Weights of a small GPT-style language model, trained from scratch on English Wikipedia.
Size: 9 layers, width 256, 2 heads of 128, MLP 1024 squared ReLU, vocabulary 4096, 9.18M parameters.
Each number is 128 + 24 x the weight over the matrix's rms, rounded and kept within 0 to 255. Layers, rows and columns count from 0. Numbers have three digits each.

# layer 2 attention value, 256x256, rms 0.108, rows 194-219, columns 0-127
127091092120132105168154130126118164103153110174123131111135119074123140094142154053134136143131131083136173139101166164124111082095086156120126180163124120120123120104115108124140097118135065100180095109092096104135125128147142121133132113097084144145175130138136103085116128158154136133122160177114149129108131114140149151080148107112144128160148140144130149137095162102141096141114
066144110121130168114124146089150135117125135121115105143104153097130127141128154079118121144086139118149082143096137152099130136151134145132148097123108110145154114145171171165100143144124102071134116147117135108134149101140138150149125109102089145135155155082069154191158142094114147112076158181146117095157116138147125127121134090102090118093082116103139114152098144149110098101140
117168160065157198102157162129121146118118093144149173151090119154107144122153100121174168137103133089147110176147132135146107128119158109115174105129169092114118141140132141116129175152103150153075154130160103117142099092123142157117161127125132126143109137129124111106148165136107153105133127116131153131132108166103120154072125109114162143077142142134103089109102112086150138100142
095095164139121110106161177140110106115147126118125117132147130138097139138115120132140138137146123130168158139125136100146118124088150117166097123099144102150149154119144143163152118068139119116086148144104122126114149094076151084100139146148117150134110133096137139121141167131121153145123128117125145130161141181140185056147136145129135151138165114124089127132105115062165109135106
138114129069090105128083119144062147105157131145122112107176227109119124162156117149150171146157165134128132112095099169164162119104144175148127132148106084156141156095112136105167101110124126166113147127135125118147107161115157151151118121121132112112159101117067164162095116127163144100121139161140162174124154166109129140160115093112142119148120087135151076140112150141148068145071
113107136121090130147131136169109101107124091135102123177162151114076151193129101134097130147152149128126091112131152214119111141136140148111103114135144096085158167094134129148142118115179136141177125125108114121102151136156176111151084139122096152155137154154136097121113080122071149167167133143086124169095140185135171085085159147110122126087135158138111155117125114120147089107141
187110104148148144146154158115097168146090126107123150101134111123131130148139148161143169127126114173131186168174116141140074138082125162089164162138144077110131121151101123148130123123141091143073143120122179118090148141166147113125122117105097183107197112139121115124154110133066158109133098163148064169131125124127148107107156099148159106101146154134144132158080127117124101167149
131152122167159139106171143140139061135131095135102129121121147147096111102115143121181117139124121128121141142134106096091138145110102143122134165131128150104083184109113171134119138124124095130116114121112194112135150129139185112166134135138115117145138146106140098130162125170119075146162159111128162163119124133082088144131141143143133140151153150096139150073084094101123071157132
133086154159147126101120063166131167102137113120069179092159111152114141106075195118113159115075129069124166163149130105125135164095121142125167106123187110143144081171129126100144097156171098149119144078128099122068099111116154117137137123147103140158117124091157088181067112127096137114173165181108109144139130117063152192104143096130168128147174129121102109131114165086097132125166
115109131095106147123171155120129100085124138123088087142111111078128105115126128110094148139138179159159155056158158146111082128101134133089126157089108152104131136108142153134098104166146139134134152108156139114108141111160112125136094068109134135119119144163125142126095100137153101094126136129156123102132132153075099132132180134112174098126089140093125153160170119141097099133140
110105111144156102138146144152103126147139111132114139116138107161112131107116094113129147129135106092153113123095144127143141126098124134119165104127132126143106172091145106128092141145121090142124126113129100141139129133122136175161121128150108121135109146156112148130096099106136122115128117105088131141094113125130124158135153123144107132143164087146114142128083132150147114082143
115139145138099169114092135132107160131148096143124133113122113187107136146130165081140136109102121163170119130157110111127140126105084147121165051122167154123149147139177133098102111108111142174150138121135152150097114163104096155098101089146105106137146139135137164098098108124154190165095149121076131141151155112148138130145153162104130163122112103120178128145128123129120165143114
141076098107097131092153109048193128080110168146223113119087118136125149170119101134116109139131136149163102143114136159106131135120096125174142097146107159143155180097171140171158153148109111121119123126175180127068099131168177141103110137122118111113128141075146172161054150104109151105190098137102119140104092154119157131119068097169125150106081167089106101080113151113109160110109
121156096126096156127102092149117156124068084134130116119086146089119148137113117165078131168124108129165127135102131118170187109161081133163160073108102098138105149112161148107135104121163103057129120157110124119141130162130171100138137113135098142084135164144088097122083107130091117168100109118118166163136128110120164131138151148146130102163155125130186121104133147101102092158137
137097122142128100095150103165116118131145111171155110116180120149096152127178122154131168106153166099165169127129105151156081156115105074135124128136146119120101158096109128165099098135126108129127154176116190129033152137128138134150139105103103127117100160160139120133122114152128119154135139153095157092134109151096162163133136144123133181146098144099093142098116112127161157122116
097123168112086125127104138129137067077132144162131154124107099149075155105097112156171124099087146156139098099118117058152147173102157117096110092129123115125120063145106135129136136137091159115168117129150072156168132072116109161127148113155073126113118090155136157099094099151127150101135154141169179060100145134157114124155118161125142129133096123054089089138124165108164122096122
120099152086137073153077143147142114183095130152139174100152177138125113103140101119093088112165112149139164090150154137149130185139103147129135139095148134103071130117136166120122138111143124126158107156136147145104123143136105113097145127105096144131140114112123140125159096188140096102077114153129148106088077102144120112153121134097143136124119111155135139150100138126104159141160
097109144104135109154149099127122102095106099123124125174125110122135121134127125110132071121084129137117134113140142164141074130166111121148139113154096138102120138125134122099157134130128128112125155131082138121099122145099140111161132130109113116139103125170126120174081134121161130107144116090132131132158130154095123126109119137101125118146129149103102139091131154137118177132159
095094147125117125116157087165127146160166127164131158130139121116118133151142120128189126124177154183165153132085132157152119078138081098123149099132115082134115145124100132143140088132141122144145143171074121143115123113123198116097118120151080139144139118158148092125093141093121110135121151140120109116162061127113168088099146159088143108137103164100185133134141141163116158097124
164162104110090128099143135113121110178149138143178121123124118186134151115170128116093124133108157166121116153152077113142085179114153097142143128118117140120105127106075151102105143187097141150142152207116121128081187152143183164147112126124096113081168155145091137133158128156151112109138104146158135116090139099097079156105120170150148092125146159128112076141126134131165106142150
131182125075108105155126143159163111137150121110148173137130136160119110139159121085117105116151153144090107108122151105145128148136172081177092139131123156145162112127092148128136158094097170125158129122131124127131108134120114153117113127120126139080115155113134147120115126165125135110152108117148134152102107114147142123128115079142117138120114103122176105134160091135119169146110
135096117106147110140080158072128139133134111159092052117107097155105098101091145173177120153135114095074157139102091134108138091104148090130113086163122124129145096139105173151101156152140143140154164126123177124095136141147115145204128172152059105123135148159161109085110155130137144130177099097145129109136136167102117143100093143146128174143149128099108140136155195116137153142089
149110160112165098118139125186139093138058095148137124114135122123138141115139120096123154156105101137122102097107122143130124150159135136129183062102113086112125131121091154133147092150150112094167168166172127141092099079130143141120158120128105163091089139120110166139151111097129086120125099154137125124109147103118150087129141149145122147179152169114101149115102111156156156091118
156112140164172164156137170120145114142142113090147199144121152134147141155109148132129114090127083147135163144095116132099141116117131104149112130121116127117123130148116094188137102147114138134091178125124159117142162130108141147128102142137144114119173131171126114111148137071129163125153127155167147150167115106149115138099111126125121177103103138136149135129114112164139121149108
120125129085144106178141154109111090112150120104141196124092141173129080130162152093152141147135098119153101103127136141148162121126122144120106190124106096112133159118108119111137171171093110120133133096107118100132153147131144098136188097132112108128120105144083141141098083107146188096112160091148153147175186166130165115155163093088140093144079096114149114105148139144142081117123
152102140104100092120148109118162142132079130162110133031150100118150088097117134183098094123090085151101078134127148106148100171134138106105165138146155125064094133109128111132160131126145144127144139120138128171110133143135112104111121119130136098107141137095138165131131138082105118120181132096109126105111163124112166097062114111107130088156111126154129130141167126088104105113121
# layer 2 attention output (transposed), 256x256, rms 0.0942, rows 194-218, columns 0-127
096129145157166171129087140104131104145116152082135117130094133155126099142143161090108142119126103152143127087151131158160171117165114142198086144117102172114126131126122127124097153130108146146121185094127154103104150128179102124171107154142137120129110169079130165129188134108136127099092116099120087087139123151177101134140125151144119154115152152104131137134160154116151132126094
123110125187109120145133190138157134134157171167116119126147114161150098126130128157130099151084192137127136147138136140088146159129138119100105092146150136132143119151129123153137069099130136155114146126132148137153132097140144183121146137124140126139146123081101119127116084128108168066097138145093153163130158122180120082124151158120129109077148146144104107132106102138114165112130
168133134124133141112133121148129148124126131146102123149126140156117143151150084135132149117164102118117100130147093123103135141110146133112093134128109106130110128143134158113114126138128129154085085096160130137141144108151153120126143158129109142150155115109079141112103158131124135123128139137127128140123166149149138126114128176114110122104151119141100132111132106111149101159050
084093130119145097134101133141111147081158119155153121103096126128161156120190104167109106136165151158115119159137090137143140135082085132128179171137097109113106100110133100153086109157118124136098086168118102135107129127138157147127128101108081079156106123126165107101141174140150069160136107153132078126125142146158145105129090125170146135136123134129096104127122112122167132111110
123107097117185100138135160107145135146123095117145136119150137093152126098152104099139127121154106137135076109155110171157099162142104141088138166136152160109136126091117100134148127093149142143103187115119112104161112156129107131152129156108115158168117129143143138121141166085100118136109131143106196136087192138174097156139131151147120141091073164123112167122140161178060138108106
091077090113116111144127106138145158118114120127123106128129121101119118091131125145150091150183098139103083117070079158106125097157150085153134134130134130166091136118097107097104125126126129109153121125121148168129148166117146168162130137123116138140153133131111172097117139149152143134122105104119127150141114095125145121107120137107144118170122208095110113101152107121114139154127
116150138092174144137093148114080125123107154158149119083087148158110146115120075090180146091141124138117141107127133171134112132119090150140137125124102145173111121101165095123088166157109132112136151132110120108155119101146122102157134133150145160134109108123156129139065100130129137149158135113148153127141122157123092180099142126103108139148109113126128155122112116129146118147120
085122107122103136116128140115110104097140155123153102159125149096140166143168100107143103127120156132088146090129109106139120110149097106150129117095096132118097082134163128078112142119122120166096161153133095160118115113099128109082127113116152119114101160127078177087133118121133166090164092158144116077107095117143153122146133132120122078118114111140132130144144137120134091082137
185171144120167104118136176100134148167151107143100128144122124103131162129096097147091120176117148109164162171132121134136093122181182143133080113099104166100127127189151142150109178118163133096098142138123165198116121132105173143136152137151145109115122111105119112118126145096174143101111136086157103118127131134136157141118123122135131167109135088154104161182139104117169141138144
176135147116122087150111161130139112147121123114122126137158118150139156126133129167120152117126191137155169101082100116129120132156120097164123152154150111121137123138129118088150115139103106155085112128109140151155163149121134141120151127133110074125146175110116143138149142117106128115136143125131123148066092140121127120115164123126155155122152123109116125170131120155115150131096
089090110132143103155105132139138172161141140098126111112122124122092104179159136175155095131134106169112139166152131131158136184132159115109074148122085139138152124152154105114130147124125127106145138117165112129115127158128131155134143144140104106141129097106126093114121158138148174137134074139134125112122141091165099158118119097100093149138104163130127158126119126125124116092143
132094172106094104124155138079090129129155109132152172140130177170156131153137132153125152161122089133133160171164110103140091127145132110148100168105186134160128149131119100130156139121134120138113142114112133140156175131127101125140139102125125136125179117141112114118145114117167131124146137174144094149152166119101107102106141143133108105147097159118124140116079084137163139152175
156123130082107128176078142118121214129126104168098119152141151166120114097111121079107100124161137121106110138099110112113147125147147127148080141127119138127122111164106116137126098159129145124133093145126116151137132100123118173096093119118158112095114078143115128094110142133126153150118109087162154123124156159142175090137111154115138142100129143112176171185094096176125106141144
113121148113121158125068147132136141148122143122128115142130113113094105112157112135122117134139112154099126103125202094103112112151149137184105171194105136153092156087168153107128105076125127120167145120098114133126133112167174151131118149117127129111143104121144120154136138127163101126138141113125156110165144116162159094117108109170145175145158135125111098126111157130152161146155
146106115137144108095156128120124136101138152094123110100182142097165166087150133132168135158154066109109136082104093141147110137160132136108113143145145124115150082113078126123108121087139114165118149152082109074141143113175115126137171159147134111113144142144131119060125167114109135115132086093132121160124169122126150116104143145146123154109133130103109147106152148094115129150179
172141154145070127148101092156111112130168112107134144185138172130124143146170122170111139136142153121152115147099116120132125107167170160120123113148104148158122148152124114142184130143103102076096135156119127113129149116162134115135114112075160156148124173100120107142186173112095109088204137172159128105153140140152100132102107119134127099141143148110134123114120148139122159116106
136152140133118152125133156117137109147154158125128120133086149084127157151174129127174140117130101109134131137146141151122166120156139110087125123115196104123113149093159143122147118137123101071158142143133136098179106136139093132135124118147130145099107103154108134120132156122111155143102127097141149143172115162122136152136166140156104153165143146108126095117110165165166122105139
158140136101164128140089150146132147122177143165131158136132161149156152118115189101106139139113107110127108112114159134158104100099097094123129157113172159168133118125132182106123089085106129119152140120171158169106093103136134126084147126152136189111146120093122117106129137098118109127112115129130091160125164142101123156140138110112109122105123121143160136154139104095101135126124
145131102135099145128135164152151079132144146096150103131108161134157156135140125130171112167102104138139109120121122081153090121084139142112085119095154116135143144134136151101100063135132113199179116102085145134157126081161144150144102167138088111126141170178162153123130151148097123130176143112138123143139175162126111140126152164152133147116119074145130127140173143129146144152152
131147108143075088157133114106126150120099138121110120123123141162151131094104133094177108104093108100116114091144119112139130103160164150128110117119109098162119109179146130104114118123104158102156166159105130088098171120126143153101113119111107134132107150142118158138102119128118137123128145139116084130132116175171141109143131135143102091095107178148104099107129198103134094110144
137102147125124124093128092110138093117111130158081124124152118124125145118135146098105148119131149136118081178169122129147155115122146148149171135149190086140128120149112147159119183165101140158118116116159124111087122156111104139095111125103128128160160130124128137126103164184135145143132140111102105144116114146110078118139123127150090168138149161102144132132124131166131136129153
130152126126107168129169131119122161180135152123113107099173114093126127155093141108097164139169127167139115123073066093154135118130100146165108181179118121137205072161091122166153098137117147104091141122129137140115047107144111156125101120090148141124149097153142135125134085097116105119130165134126062135138109156140148120129106122124110097127133103122132114138160127095093126134124
149162136142096111126120098175112126118125119125160122114173116134144130138107159145121087127128121149085152155105134155119149066121148149124142115157110104131131100116127170167134164096147166134149111174126107101145138136146055150124131166111138121137095185112149191122128150125128151133116077120123112121137115100133080159133108163138099147117104144136090154136083151145124175115133
107139108161127114105113146133114125116183116110140152079080131138178118131145149087141145157109129107133153128120140125158151131118131119110134137181123142146135103143126094156110115147151146159167092154124137118159113115116141163117114128138153108139107141126087103112136158143163143132145120140126131137100078093125148112116138097106141147122131100131199158098116155097144126182125
146093104175135124115123115121103162158102127139135114165138129128157144102140188139088137130145127126149110152185156112150103136117099116111145147138134129103117143106095125114141087123138156132108153061108097150115125145155123147100152147110139130135169187131144131078146131168115083102117098120107175105132080097132134173111140120125122128152121148107107134100138063121128117149127